python train.py --n_layer=8 --d_model=256 --n_head=8 --n_kv_head=8 --head_dim=32 --d_mlp=1024 --vocab_size=16384 --activation="tanh_gelu" --norm="layernorm" --norm_place="pre" --norm_eps=1e-05 --positions="learned" --qk_norm=false --attn_scale=0.177 --bias="all" --tie_embeddings=true --parallel_block=true --init="normal" --init_std_qkv=0.0194 --init_std_o=0.00486 --init_std_up=0.0194 --init_std_down=0.00486 --init_out_by_depth=true --optimizer="soap_variant" --lr=0.00293 --lr_mult_o=1.03 --beta1=0.95 --beta2=0.98 --lr_head=0.00561 --warmup_steps=200 --schedule="wsd" --decay_fraction=1.0 --decay_shape="linear" --final_lr_fraction=0.05 --batch_tokens=32768 --seq_len=384 --doc_mask=true --z_loss=0.0001 --train_tokens=166600000 --steps=5085 --dataset="wikipedia_en"
Each number is 128 + 32 x the weight over the matrix's rms, rounded and kept within 0 to 255. Layers, rows and columns count from 0. Numbers have three digits each.

# layer 2 MLP up, 1024x256, rms 0.0732, rows 215-269, columns 128-255
152111126172074134096142141133160121142072133092163118137104138126138116079189155131144093110152151096147112112097066158178093039098111178085108128107135082118078133123111076124129129133115199079106145136169120133134085097107153099107118142137166123137071160117173126138104096135102088149105159089133105166105100125128097134185165120124157072142095142055113101111143111152150127131149
147126093082198137112089164144179116150129125144142124158164123071098088172124172199134105163145038114180175111100164120137111151109104127154121149113177066094128130169130100124101078108140129178145160137108152098112134126100112109124144161069156093125173153094097165128189112116137201184133145167157140137127182146155128122075158109096090147091169129168139129118158162124143080125084
118129148167166153127132066071142162091045144163163116131146104141118164119095157104108154114159156135133123073174142105116140123124094138127162104206133181128141136070098097149136198109159123072167162107118162121192161103109138170129070074145153112131154171158147188133142094161116106159085127099117126084204173133151134149118134174126150129163166150141087147097149150095181117064118
159117137139177116075137176148119122170065133119047141098162097120134155199130092149126148083191099093049144111143124149134088145109128052121206102169143106126122112100172124091145108143185177104132175158172128133137089092136117121147104041149111083110147156170160084156109082078141087156141195152089183119183138079050160158116153187088090158124109074062094153108116122103202073099133
170120154088114112103132101093123105114163126059134138094054091134135126114184114157124110144173180146060131109135139128113053145152082168151116143164133128145135118106127120203134136147136132154144102107105112152115159162142116168118081110129116181111124157123155122162193149117146124141082121133102134159110114121112129118128082086182120125131130133102110128120099178147117099119090
115104120084103106183143136129109119094159160140093158180157069143096117125177150162088203081140155141122134151123134160096112114053123174150169143199128092108123112135101145163081141121096174161090106138097178092095140123113149136146100093155081151113100108150111200093175082088134123091204164077164196085143122076106163029120097134115164155134140141099139166139095090067066150116126
130116117088172140148094203166125144072108123067096103088153146152136105084139188145168087167118082086164079157184196129123073117181166113185094139087142106120158123120184095111063170184148207142187147163075167237113123146140108127098218111163094098154016172130114095146143085107106106165159166172101125105073149148122170154122107208140139159106119109081126148137162109167167117095084
127095140126088118134092142122121132094111122143112128134113124122143137131130067115085093143093138137125136155129151120071127137137119126122146152120166118138115136087127159181140137178112186126164099137109153168073166108123178127140132103120141135166127148125106152171132137083146120141106115132141130128094127155175133102108159048122132124065115135127131132163158104097117145133109
076190222118147103142109085163121103073111099127141147108102057114105181113164200140166186095125080152200126138130167144109186032082144148155070104083137145165255090112111093179191132134151137132135115134088095152100147070082154106173107130146106167111153080161136128138149116101117143167090184135138155074151086119151153097134084109143202050159127160152155155143159133139118121142089
101166119112107079119177048178153127140128106136124130152078153132097100098108145165154052160112138118176112136176103154149144123121105167088059183125089182143128087094103149162124164186129119104101144119092104170056112098054058068178102098117190106101181117141132131107137089059145115164151170155201151179056116143138095176143214170069103105131161130158172119173164100115139119077095
132088144160167116149091137149141086141091131105170177139118163137078066121165159134106077071091157153121164120111150102182113103120126130100071110140160140086148108086149104145128095147112132065086103089135117168110206117150078162144130116105146101155119135136103122106126158128148185191141119152106095069155090067156119191083216210130112162145131110173111096129163141129194195126155
122113132086115121129111124154165130116119149132103111164139111179160112162122135162126114189160161132140173128119118123173122142131069122139129116121154111111116063103106144166175120126116147112141125139157115108109159137112162117074116125173138141148136155136102115118215136133125124142160142120136119140077181118163195158164109116112150093134122166113123119129094093137101083088118
126173172099056134184104113059218088128082216097118111095138110081172139086187144160116136146151114108092129202125152190170140074153190101098096064128192131129076152125143098102153167168121111067154178132086092166174114117132099152064163109140064148155141126076082155118136078096132125115094197113140046225157179116130127126178144122187156131105118124056177184119144163160135091112107
102141127110145090156178156124123119110132121133117151132127174135143125207171124123146097118123148104153145182132150134144141098076139134103070175120129115109094097082080129133087159115075136147106144069100152114129105114137141117141141127109153099103128132127079155154139136116125135116122120147173114113148135117112073126123142150070117181116109120175218051170150054101086111088059
069157126096142143096127113121123111122104106120154118141113110114159157184084107129130148148174116106150052082130113085154142125084130168124153105141116175150097182095115132212154081136124131107125113126111124139142156145122123126161126151125100137130128134113138100120177073141156133115167110118128125082134144115167129125132117112110145126087176168083177112139179131132130131132103
115154140151208128075074115141121122110111157131128090132136155158128129111141083116104096134141124176099116148112103118110185060159141108109145129132100175133106137129141143146153158173133066074148105134118104072138167144085112108088154140070123157119129156142126136139110111079148149154096139131099175137117129124160151129100096133106092092216079189168153116081094157091100070111085
110127127110116150084097086119128146173153145151143113133132121059143124152148101130167078091121115149114134116145164108142114096173114145126114104089127163128114120100118165113149132153139086111130107127101122143187121161168135096138143102124145100201115151135114139113156063163159191115155145133088132130192092136134152100093139154126171092174101110110154097133170155116165174161129
097148147158134149033110129152150121133138030169111085140095135064135077082164159173135128111138147117113107111175104125171175094161112167141153115123172156118083110077155084144169099167146126101135168205054106121074123131140154151093137117102140117180115132149136119115067135103075154138120118089120158205145091125077115078081147113110040084120111109157112123109098137181146096199141
054141126113133117168110141142133110095117145111139151139106124089140104165128099125134123184095131150176088123116090088075087158148135178153178156109152168160097078086097111123154138140080113151146139075127076173215170115123149137152128056198114083073150147101104141127169097172103137107135134146204086154113112156192172137150135109134155112181123161088198069141096188128155109125170
132116135126089127156112113110168170147102060123140152183128115075164113155173090116113105112115111098133125104118118100105090154099175181131135144106130151101077132123170146121135133131102111096058130084130104126124136107121129153166200116132140158077168138101102045078091108122106170159102145120142164154103176086076140167172150131146124110076109166075087096175150124117142093110147
096151146177102101130100102122094063074180156138152062144109131101151112125140164067069138155114056140155126176125203110089160093090152191104058118103123092127159120137161116146151147103159125077087099139100109105163170213059125163064148101158106160121149111104085169202156103094171159151103117088119123154090127117099155184164106172084152133089181122129194157060162082084139134096064
113142118067132097134105179138141124110192112139090125147101103135138145149119122131186140117080077141100113190152174080102147172142105146169096147153120119078164089105119112104164135091091156152135118139118180127091105103151152109096155119125139102124139097130169154083076116115105129154105108128081133113135168144189147078140099115146131135085111140105096172180143079142092128059159
087126119127089082095127109079155045161151129128165116119035141079087156179174154092119138166153145059181134119132084135127055082100073085129146127117122169123166110101147114148131111071140090132141069112136150143131113127149168119052165148165078032161088072156190181097190145154084138135132031141202069095135123148129170111090067121126141163162171147138228125165115183115098180136146
229025115102120173119126132140110112107140094153131140142134104119154138122179133146168163097156139135128125139111096150101128022092114102175125188179096084196106085139063114116143116108000183089131164150163126132135167140158196082118136124100112132083085133122201052154097153158070123119169127163188129107150127154093191120174148078133116088126177063181080095098139109098022110093144
104137133094180116115151112114151168157145115131103110106092135147112152149152130133157156087128130139109110149109106136136186168156099129094055166138112143141080093087123093072102073128146157078135145087161176140119145089158120121137063116140138160129101107135135088127171062121109102156091103163114084138132101132134105166159107171132159175138098126166127153140141163168162154114161
124079086138103128154081105098109102089127119149095113170155119145129151177134120125185146150145103157181085150147058141156135129139144077128125124103100126064127083100150149102134123164110125120130155162119169138133139146109110156128155108135133101117119133103097088152111115116112186136090098154102165095124163082104150092135115129149117119091139155168127132154115138143117135134120
158144154128151136077099140122186173100124107106084158080138118078190139124176161181150116115109177135147088116183128131171165107132155123165102110100149131053205079118125175096145138095165154131092162085147137119100076104107093140137095141146132174037162146125155081106101090049189129156146128132149123124107163156112128173135108160139160110196062156080166079187117129151129175126203
163147164144133088160167128150110128147125140164159150123148159141147112209076116176142098184115158156118147116149173077147114073086099144132143165087130156071150179119117122137138105081158072101107103096076172150108121097142105140117098085077157093152107120129114067134129106158151197142117125119201127097140167132052140105183136113092137069202195121156151057135108048136148150089146
156097111109146189161045138141118130094131124170137141205140111157149153190111139090094125158145063188033131164110087170138146111142118132184159102128201137076065106159126118147124148149108179140162069083145154117162115116131086122122055150078105126116137179131115157107132137145082146136105119145156097160140130089118111160133132173146041156129152119193088200135159136152105148089110
138102126127099128088098169104150177118164133130115141175112167131084137156160172104177141148100129172140133112141062111155151096110110108142134119140152185094146117075124118164167131129125163114164110138141088202122109100119110119151158084115137081135117145097152102134141137126139139127102196066086158128185097127091132124123167140136096084155110120164081108128110122162133110151143
192099136137178119166107096128138131169152085091135183162125189129149123170136139133142091153129097120137111116098115153104129129117108113123098162113121067092185169154167114117112120161087156117128131097110164117108147125120086045097171186120120088158146170078086116145125140136127160067123159127120182099132145086099181125121116091136071121095178162139136154126102121168114181172152
110162121126123131123128055121177161081147160127154155135145093137169144169149119166124124147067171132127119094140136142155087159101098116113100146108105160112177136166112138159138153163160132115183125124119133134123094091091145143108110094152128138130139086134121100086121107163141114093120132126093124123122133101110158110155132116078128131108111160092126107080125127124187137125094
132099148091145129119117152150109163108164136131118139134130133110126153112155149141136106120108105101059139159079136098117124120113112093100123111131122151147089118156186152138105143140123152125129099116135137150110102100102111145134125132204153094128111158138182126112093103129129118188085145188117153122172113083123185132141113058107126168140167141171134142128123136114135098114114
188128141125104128141030123123093108126065074122128086119146146140150142118154117108198146133177079119127101163138130160140116154121105105140139165166147137167103089148062117179197181113053125106193069129130162145166150143074034139199128147122162154142159104147175104092172116114066096160120080124113162145085145150167107145144128110089071144157178143101145069127167087154127122081110
152114130127157144089147078151199146136153122154109110158101115139176156097089133147154124186179113102133078141122122098117176173136146114148170099128088127127150142096120100172193153117110113102114133086133133144112063173112078156048079092090132175185085143184103188088149068084134126144095088049144140141115096152132149142170116127075141141093169109132102066115133200122148102094148
145119147114126131102059099109158174112150166053121140145128122133153152140113112178134156145125116091120095135132092169123140116117116151129134108070114141102126101115128070149142115169095182106137066146104163087138121117120111142120087142137129116103113119146130113099138108133159099166047187098110138130143158124057103141154173104097139157150173100178146119181121146179088075132063
125123152111078074143136194109168150100149142159183155115143060192142097121140155104091133048156153091136115063173179079165159091107187121081104078076122123123153133134110121148186111072148097069107097114058104134068193052077177137131040103149128092111136165100138074044095176109149144174115159104135134103067129118105107128222106181109147140108130098121147103161139088108166135106130
139112145109121139127136130143067093110056160103185126123116117131081097108157076096102110168110110116227123143093171063202128186130050178124121161136084177066151167092100122074074154161134047066140124150078114196125116136154114067140169102107040104097155127162125134216168101095178255165122171081097173085144171184156120058088133164110141036172143094067179043140117108203117082167138
098106170127114181142114158159142113117113095115108116152137089153135147123121085136055116118130100097116142146129156064090162169121107077120150138093171116065094214138180097137128114147155102196108148153112068109142134126118139130077130117111061109152131164050133181074092129127101170085163186156083101147114076117144177089111065160143090062095180090116160128126149078179132138133136
176149147097104110142135129092240098133113159108121148122137132104138185072192102075180218105167133241167138161145111129210145177171121110221115178079101142136207140069113172096070135089055127109049076146128245154064140170140150151132124112250145163119106089081151117149161131104119134148063134179146116134000102145139170105187121077157165135157204127064168148159121217093148108150111
083125154169140145157097098077133126110171108114177120120126115162180125146056118112123170128088148088124136117152193181141083114122120141084165088104101116137086167192136126144149065116107138121093143087143176114136152116101119097119158143117116129176129162144149119153157080127126142102056094099086118150091090103157174101113152147135135131072156129112179136116163213143164137143131
116130136172120154119079157159147164097103174102149112127140123115083157136167142081115112123137165149166111137106076085158083153145095116156157108120086106089072155147147072161108111129094153143150095130077170129176160094156138192132139162159159139142127169096088138158102147142115097063134166186084164099105131122112145108131124037105108143110149141106135092107101116154083127125097
124125101127106100105032069080190118113128119160240061150123153123094214090132143145094174138107117087157122181123199206143141111167074087131061107132137137130103112180152069121161173165121136122178138102095142119097145111052094072096112140142186138147102134124144016144164126107110175168093164090108062202055086123173159156154110194065134141197162124101132063118176111082092145154075
156165168165189120154072137121103104101071145130183115163139131122140177159066069164082082154118149142090148235212122135189091122162115129142111110126146124144128145104145087080055196105056155087190163107077156144085159110079135120044136059131154110169105109141133157151097087124143184159180080146041158136161106107182059146150149086121051150125100087148093129146180122123144136154194
137087150076158116088073131113124171077137147073093112169090164083154175094142067099155140124102112144163124172160137103099159102168148110139115095069161104141126124150186142129156158142225149153177105193085100179071148114159050193101169186121110155141124082085088119144132164089233102149116147130159071153136162106065133153118150131129118135138134131107180114114114123146122063128093
165104078144067072144159100171102181072087092170156082194102100087096134180130100127066123098190111123010150093126153067078109107188121150107106139165130120156089096097097212196174126165147029128194067132135134119112157121102186178160084124134201149137077056138134127070159068191149086153180107156063103146123113108065116059123091168113098132161163161125116062141145115147143135114097
095101174106074113066150150097149153102143153126152073167124135122086109127123130127120051135117132155105131123095121135137131068130105106174123196094191109179117138147121108138125135131115138124144110077133203088146141179115164095182097074104165130105116129053053108177143104123094216114180132152103094144114083105129170166128172092151082154122132093133096095187162085142191117129178
101125118101095148132110112132132159152075101127089167135143120174111100152165120161107179207125123123201119123112167070053126090175147145173102118075057141099156128128156132142127093085101118122125127120076154109116183096116132204129123100145163142129171119126147166127101094143143162156200143134128122054089121157158146122127153074136068127150145141106111176148067069116110097172111
162121106125121117106148095128162166158119130131166090132149156144112112141139134135112069126163193129083122147094114140125108134108119122080124136126107113149162152115180139118170146104170079126150117151176140152118136132140142109101110156129156140110131093101101091091137137171159129088133098134142115137140123092152129121144093173097093112146096110134165098098151147121141138138141
065193140147172104104145193110146123131106142160077106076059100095183069083099159153108113133157131120175100133111143131055161067096157055131056086144127110141155118141153187152011113157121122080090143171112193111079137176143133105079062125129122110113105158141081074096120122140139138134181095148137137152114112083163197104108077123072038163171097116151128104066131122086205214119197
119144165117161088154109186146141119162078170105071126173099138115103077124184062111098058107207110106135113108153110101144121118111089123094151206121119150111126130106112131094149147165100139132124125184089146119145109099086159175139119105152153161145152106110105168122100103107130150096119090104144096102154171073129088169123153133111105124137180178150167122117134114120145110111140
084159126134157185133101121066112157116090128092116106168120220100106102126150114108186181149149157114135150131174112184126136140059117138135102160162164109195181116135131140142146077067121114158137135113084152131166138139137119133159102154136155151109144106103139109140138083064141175173146163122203140128171099169184130108098105131134161133225171131182172113144137157058098156143148
095151146169138146117077148147127121104131059110080089139105141119135099126133117103134150117113120149121074130178106125136109120154126142081043183034153137099091129072136092104094147099151158124158166125097095178137134128105110150125087082156166150139166154104073138121129070078134153083199181075145076115177141140128084145116167115091111121109150105158139126066122105097193118116115
155107130120133100155098151116088116117105166139155165087201131159088150085120113036121104113162167112151103115085111150112146148151079094113111094156068155094167187101102171136144152123085161108120138081110121168127205119135142162080146088142127094090130120138127124159095137125114107093108111141081144027170138102198165152124055116171060084114164082187095070142144108126133094114133
120120103096195125115226118129156149077135070102071164122128094155117182131140099129128209149131144192106128142120135036085208106193109126134093106177094138113093120085099119113089048122110138093171086174139104131127141135168112124108095158063133139093155054121078155150106112103181124109144126122087132132124156105162119158147124094112094104113125150148159125098206103129132076141115
# layer 2 MLP down (transposed), 1024x256, rms 0.0658, rows 215-268, columns 128-255
158129092129097122115178090149143110080108125083107062107114112078119118126145157109102110091158145123115165119188143124172073110121120163152108118151128186150132116224118129112136124114105094093142097136119144119097069081101139135139065075159103135102093122076111158152119098181084161148116091131148146148075101130214125080169100141117126128117167176151103052145142091156100167125149
099056186095118121077123120063132105121109118120153134181056135165102130211125166132157172144145139128123167166074141185150169102088126093126102148074119164168097161141112120167127097133183131102087165144123121164124173186113125137156150175133060116185175150130124136158125136146163144137101079173098152089092131103136167122199156155175117093108147162189128155101149157133048094055157
115084119099154179133089112104093125134180201073104114154159130155114161083127124145144134114165188110154182165119161149093134116105087136146123139122167136120144105102081096135101166109101158199177213129118071116137116092165102114167134150094155130076138167129105182049072147136088104157156139156172176143135125217112117191121107139119178136104150208153131124155130164131155117068153
139137137077099103131161071140147163127127161127154094120157148082113094112157149126088101078068207135143089147090145125087166067177119146149074126154041117101079119134136146146144088133099160116146104179126144092147163173195129131100122108126106174051126119164109160158119087192119119141092120160101095206079120135110158121119164175152113086070137075074126101093161080163108184152149
112128148188134127144153192110207108101126129118124163158133081153104083116151170132174133165102120140161154160114057070130137118107142127086143134149134148087140147156146156114096114095109121115099141125150095123136120128127097114104144138115137122117159147114126139088128145125166114169167119103103160127152150162148148138140123175152162142154076094178111133097167078109167160149157
090077172099137127160150089144124116092188186084126150112145136132164074158159114170110157162116174072134119175158084110088140098077142119120099179128121077145175141159146050117109115132138095114131111068080132159121190124154197150157092108121125073178148176136120147083134164078100137134128143159118207145181127105150151084144068108134167162174133125235170184030051111129114164130125
123080100138118140110172094122118158152097102047191084161154101084103136130163130227154192117206147119167150207163106157082161137129108101102165119089099130146145102161103109100144112127167132086121089118143120141215143130113156160134072152196126245155166136175118111039139123146097129135150097185145181088142140068169113171134091067151149133162103081092086154126108097098146192108102
150142104111088116108150117098144105146119153169131109148109147185094097131135113130141109117164093108140197067165155136143086114149113144152178081106114088118115140129100141122099100118085128186127112116084113101142103149124108128089139065117117113102119130193080150105113092119137139121139132086137107111132107141114104112124064179153125133187140185089149137078101136093184131129161
130107133099092136116149137124097123099111069135047124149148150140082171124073170173138056118121156093122092125108111091124166148136153161124127068117069124162138117103088130091188123100114155185120112070148067072163163069152166092094110040102093089138106160120065184117056109129023137159153088127184094151116139110122106110179168116144174151168078113144167198146134126117127115076153
150133136119115148123195121148147199112085007060088103126133135079147112088162148108105054147176083104134127092073120134183166108084143158152160186130138115141100103120051116193103127123125103088183100167137141152104126138055140124155157126177132093127166121054129074122176097147132171126105138122077090170156152143102194116165102088114125120139119125116161132066115151172119150121132
055112165162128167073112120118114093122107125092120146182129119105117132141184128129123151090147155171151112104147154126146131095138103160086113128122172152107154093139100104139100119096079094061090054118110177092065140099092161093142155152132119102078220086051145129175173136139093101146142107149173143134099091155126145127151171170154119133213117141111174093176176165087167150165079
163183115134116135150159126152112111109130137177138120111100131124114125132134158107094135135117098122154131139096142121135165122143163113150117136097111134173168157163162115125094091073121112160126092172062127118210121140174124168129153136161168127120140113106105154153075130124144156125103182171127168115162115152158093114130161132098120137149129077110109191092184112104179152132114
074176128186099150107191132170100179129078222137137150145096118152155119186152150155141144116165171146171141150094108067111208147146114139112106148133172089151131143163073160100130159115178109168156145134130129172153117186122144124131099138085134130176110196069140091169125134076148124140111173144115120168114151115123123114145146105150148103162095160068096062152144146153114156174087
131205133168078091098194115129114132156106144124107119151095142103116086122196130125171068143092108125153166209115137103118081090116151111129114110116065097114072045097125163192141111148134149131180107106102189121136104162086113137117159183113095133201074152080160092165125075127080187116123201104131122112097115141164088116149127097077154188118114129133106135152143137123093091086165
123043084144118121121079138061081119104147146088085128107127144132057134174138156161141120089167114118107122101148138114098062104148138111225107139145114149145121126166161115127157119117133130165123150111151135135149111107120183105109112143138108095113122086134080128120103143110171142089123126146122144132111144098142125110198085097101088093129067141111099110140142131122137132071082
114087052113134149120110152179128092144166105170127071133086076108153100134117110106135186104132110092149140099157080147124110149151108147159151089108170173118165127088217147108120100122100163081125170126122152039146166124115079094120129183119112111117136168115128156153129155115151170125116111198146170062064131179149096142184141135128131130183035117101115085120117116156155156138052
153089052167157109116144126144122154135125145141164121162085151114129132078104133182097161114147134125136115108058119151078135141165122144180122141174148184142149149082089145114113104107111129170120133115126126152114119067125134130141137133149136157224164074162110097149119179094120111098156143102121137139145118098096121150128080105107094153113157105093149137159159147122108136181109
096178125143153142104208160116161145160096135135139138141118170137091120124148143196128117134148107100120138133126124084104107129091153118134068160126164143214124121125115109111135132069114125127061120157152090125162088145087117117082122162110082119086147103115153095168146069148112086084086217108117133106130144170170136155102144093141205082179126106146146154101086129127027132143119
151135173108084129149108146114116214118131106137085123121132151142143133129108172129127183065115094108152125171157157136153153179182083144174154147196096118165114186154108053122104123114131124117125151169102154060108086112078114169116110096158148113115134150081090125123187142154124103079145171122130087078147112063171111078085105100158112101026108080095082091127122099146138112162102
158129092123135144079129125068146144190097123109169134127175084089088093119155187108145157135091104138139124119072114044153183114102112127086158121192196111108162150154140113185179124102099164100099147195117116081142131109069137160175136165131098137127089188127116119093168130149097200132120132140132138110081103115122165137126175114088132131123161127057129093143105117051091105146129
082104108145122131100174145116177127107094144130165136137146121126192154135119114166061150149177134096086176108204120094146113143167062107116089120135089095145120103169128200134107130150128132214083159138090214201157110116144090116094132150136127073103129133098192138118099156078156151090117083160150119139111105122117105216071191161128099104069049171142104168138136189115113110096079
121115109114172193094143114120096133120126141137147087121157129128128072136112074124097122103110101174120140115161110098072127080116128115125183120111103149137129161106136105133119061136136125129197140083163131136111178132087125156108173114126130110148171082133110144153080147091113145135163130171089139101135162149132126161137132066129145173144171184110144127088108178119079153114160
092188183123105117162117100139189098189181058122163185127126141090175152136131079136106134111173176111160138124131165134153225086143150167103170255097132119140086141104131146067071170114162110123104187145178185185114143101175138165127105176183147114142111127136089156088136100150158100128164090165124094101069070092141167123121051114154155139164153154153153155127094158126174140127124
086077170150068120124156184144142089136141113058060165088098159103132127125138103164100132058149175115131152168169140154151202130152187118129171169164181138134156086144129133138160159099123077097141166152139126092084166125093109113137061109093131133051134067134071133101146117145165135055152090065140111153170114159131142135150114212088097146095087110108032082138114173090104127065155
124097128113077098160106095091085157125082116122159185118132133156106096137140181090109088129084133118090174158119119125123118149115144130136103112151143117163099087117143113178128151162103107121160145177080083102124137193107145161057096140080140133147102142155194171048124195119155155127150181131104164100177122111136150146099141085129131164106143116199144133133149147094126113148114
103148107144087152122096133125076099133198135173127136146132085145135080147113121077118150128084169132146113154146101126178113127155135131095198149117129139122115136136172177149134088126124143174159165131111153140121119163144121134069123146167124091105129158124134096129094119117087133109131130141149129081101128158166130103115137131132147099082176088090105154120162144121127120116136
174127120085160105143115135069122155126062161161082148099134174135114108074201173169102077167148182146138158120192171043097080149151135127175113165123095110114128140115121133157129141147138065118170141129149100121079128156127103127173161126210142168143108141160121105166151172080068088092153125117177178099180171170168134127116107100168102167095130108117155166154097141130169073146168
052108111166118118125108129113177146172145122130104125051161129137168133183131150139102055097091069132121129143181171086099187140085125139113109127102133126089099095081166171127106143065110077129160102168111165122158148166132149130064079097126129127125112081144143151096158099142104125043133126149115183114112127185097189105167146122120157116148126129130103116184099133160082081101043
134156148167174084113137132093068094092130131145170154104140098115190132101163139061177131137134145141194174116106101128172209136137069124186174135123167130156110096122165231128146095137117114165121178175080133085102144115090119164133115128160069118136094113102139151195140158144154164111117147052158174152096134182115175103143146128136099132146128162120143097115111215151110109174142
103138124084121116116073162096087136140170082152159126084160179137110101132127042068052169098157148099145132151069109096077136072143154149144112108134113115130138116140117089082055149150094094214091181124093133179123134118128146150095124148155100114108163089121115095102147131142088146118142101096129140115133109139161131174090114117096139177140142099176124153122161145107147136102136
099110099118144098068113119123145113105131164131129157074089145142204115126148162153132123152134174123112093139122127112136125120143158173071135160069116101173089146095088148149150101183126109126143165111158098128140066099092178143105111172126099089142136159120101185169124118189130174115132098147187142162107152155137107112129096155174169084151107086149102112113130150143126074110158
159125111139085169192126151103123164140104147094163181124104170103113121127089109128114093138158153129138128062158131129131141114121122106086136144105125078111146083135108139162112090077131126146111098191129103129048120157108066131108156092077128125103128131137140151144097082136154131136137097119123121139153128157141114191128138164173090168119073131102081128133088093091093173128156
162054114116141145119131139106142146083114102116192183121119120149071134116135143114081106154147078139101137182133135145125111079099082143114125130153116151178120109158098137129153177177139128103118121093120105155092119120049111179105125138081145135088136082121133130150123098143152123158108111137097134072127151117148191119131139068144135083093177146122090130127175145114142135099091
129163155133140104091154094153115138152124144153123092104145148187176143143139109127113087110173163149153155127093101163159171173168149131175076130194135114179118080091158155197161104128150161098160172143116112133121115122110070153083173103148104174108152053159106211184173101108090146118108188116160100091169110123160094076144124123159102132144132091157072136136098137148092068078183
171153101113116172121139140141166086096158156132131159105143173164186071108112141096137167138190144139086149115161148104144125121164077126084094178054065094080154120147118189144157122160156188166133161167139130137068099162147122113141102123058169132077103140094090136139115127155135096110113211138142074184128116173073165167113099199113088126135137181147139136113144126157187115136099
140138138115077103140096189153070137067170151132135134105087158178056045095112101133154163153139108126116168090131166142119061106126061137150163161099139114096187105131105084131106109122072132114160103139075084112136132057173149124146109087123144162112139176147136126137181134069134143067149140106169143142124150074176134125066147126102193156171123031168132155030110180133113145134114
112202174142064136156145133118161073156112167149124127078111164103150128117153121146172123135103204113105162066127101140153103102161072139200169130165140146102092159063120138210175132094156091093136121194133059163159097180075144186171060083148115087101142138182061098174150182149129129155186133118061150172102179211201153129099150124163097109101140157117108150115128132134102085107179
125113099084131091156095132134099178145136146146194099108163172165150108088117111127107091134140133170112189082093123131134164197182047063078129171119132181096078161112193172155168146151188072114148106138113037157170092134132138105167119119125112150141105142177130178116134190079105093078187208133132088166177176154100154028144107112094067163093109147138121136181116141176074154172155
128121126171137121154165137156182115100153171098062134121114119115166172091130145196143079062089086160118169122126163156149129143081065120138150120097138106116127161208129081101072105160069062127127112064193157099139135137061117105145081114134124119164108154164097108174124119132168191152167119159140102116140091126104163066142046129128160163166148096082198109113077151096121126109171
139157111187149096116161136137092140140090168160145084122168118147187078106137162074087108172089129151075170147102151145060123158135094083190161101182164121155081095172143168139145162136129153111129126168099154090177148087145080119143143177109109083133179100176162140179093097091096132098198107091135140106074087133071103126172223125135138097083072108120134047147129173196123133181096
118123113096157192109131096119118141165122117108156120140111160117099132061182111117061132075113139138094184098141155158110092139163130132127151138160122157133078136219164056154127112139139083167074101140128155141130127140058232079161170196159137167123109105099168130140141176141133112126106142111129156093153166121147164118125105196128110136107147183147156162165098137157110156163113
108135171114126132059185122170124053183169073186073094164088181141161143124117099162128075137140130104129207053071149103070082134082115157124160208143130078130138124119134171120152106111132127122097202096153112118124103111164184137119132146179157056104142112133082106121133086118154157119149122159135103141137107165102123166082119202087151156189124115170106109153143097148123143154079
114067178114113106138122123145039097107115170099178047144109140189117080135152147183161121133133142095180136106126160114124063046162147181180125155096114103121108184091082144148114182149125127139084129169195157143149111092128134071143149157118194126134168121122138120131141172137102162156131115146250122184201184098091085137079108150130120145078109171109172096091064188073127177140127
066109211098201110102063234173095107146070156147091120167149105173155132112168128129108188114144101100146142184136136115165089075115078150038090074118104108115135114118119083070121137118152125099169131121163151070082127052122128107051120066101114134157100117107208150171071095061076107127139116057078122119115130094085127156141172195113111073094183107104037130123162109121161112112108
204136142146159120138080105074077138175142112145133138124152104124135127124166079108099156112091122078126117161174147085135159190116097051173154154100123095111139133132077203145171135142146123117083115073108093098140118130121174107128096106161157151099103112183147119141046133140171115169139159107123212142125189133146119151084102194153116116048078120127062156191103136103135098116182
090135133122146116120112176078154161120159160129078156121119102135153178097145161095180104119083174152168137132133123161092097158181125097178149143108111100156178107100134118064102119123074146132131131149113190157128143137208119138120141099223089144104116100110110145146158115072043092141146144182088163124115093113127191129115130071155137110055148100076122186098127239164117106145127
154095072132126092138108152117088116179127165087128133122122141084063084101128142175186090109118095129148115108123152120092086174112166123126068114135100178125172143150189080144109084162113090128070145131187103159112073082109105128149118117124130115074197119142136163166078088092116114072123123088147136163109150143171119102094115126156123144147098052170114116119140154098058136144142
118157102116115163099141055117177157176105117084110144103081187100075114094114124105156073098075089120162074114142116125116135160152146144132148079125135165100125151187126115131120117091131123120091149134176126120113081124106165132091105122092170143166127139101125122173161124127169161116143165137132145120135130088121152154172143123081132128105130158134151133149137142117152084109134
125090133122135103106168110129117093171153117165118099143172145089138161110110107151093146166133157072117071102156150100077093127088118112110164150115130139144179077123094181145105076139123110072116107106126098174132126163146104140115127162167056121139110128151126115162118117127080124182122106125117130153147154123132197172129100161115076152184124145121093172090148152095147050099135
134119110127100188159115049173093140108168131160130134147105105129138072126111128106157152117154141065172113175168153098138073189177181139080122173141134061203136141043125123167091100157121107208106175098147161120105120097133135134114091142190147080134109178149109115104098106161145205175133105123058122119158152113143066117126108167094145165151149156078060143145160144112092184188166
147138102147120135115122091102133080146091120148111165152093140142095139100118128116120119171161163114149111156136116159100174116160171136135121169130133163166131177114163075111135131161174183150084087103117099166120120161103054154110157133158133129141110165131065096152061161096174085124129130141119118173134091095158154090137108135149183142104126109127125119134129117115195147156134
099141149195108141115139111096140104160153153112136121141121150093146081146120095111116078061132075135124234106185130164141194148087071059085127159124125093177115042101191118090126103163089150127096107184145127124111110115070150199106118116185134138131129105132128112182105182110097147101168065127149125219100093138121138121186145099131170128138124112134097092137172102105132162146100
179124089109136100088122109117147113126085187139095174080161119127120190160103097123129106149156119131103156104115156143151142159085141113144078113199145127109123150070141123124193162133148064134154121127137135109182145130146153105135095135122138076136109106134212091063076154126096073168076157198073145049137115070147146132129133109122141136138083105139132095127110105135117158177186
084098138142155121151133089132105123166101153108143139090092113107180117106127142086189074142144133145158133073162150129105108136129117109112135142106051193093170177107181137100106133129169144049095135161153127078100095101097071175102129064160140083121137120155110127131104105134143126115175158155149183160168113134168098176075167227124141103059100082117097128156150131147221107093083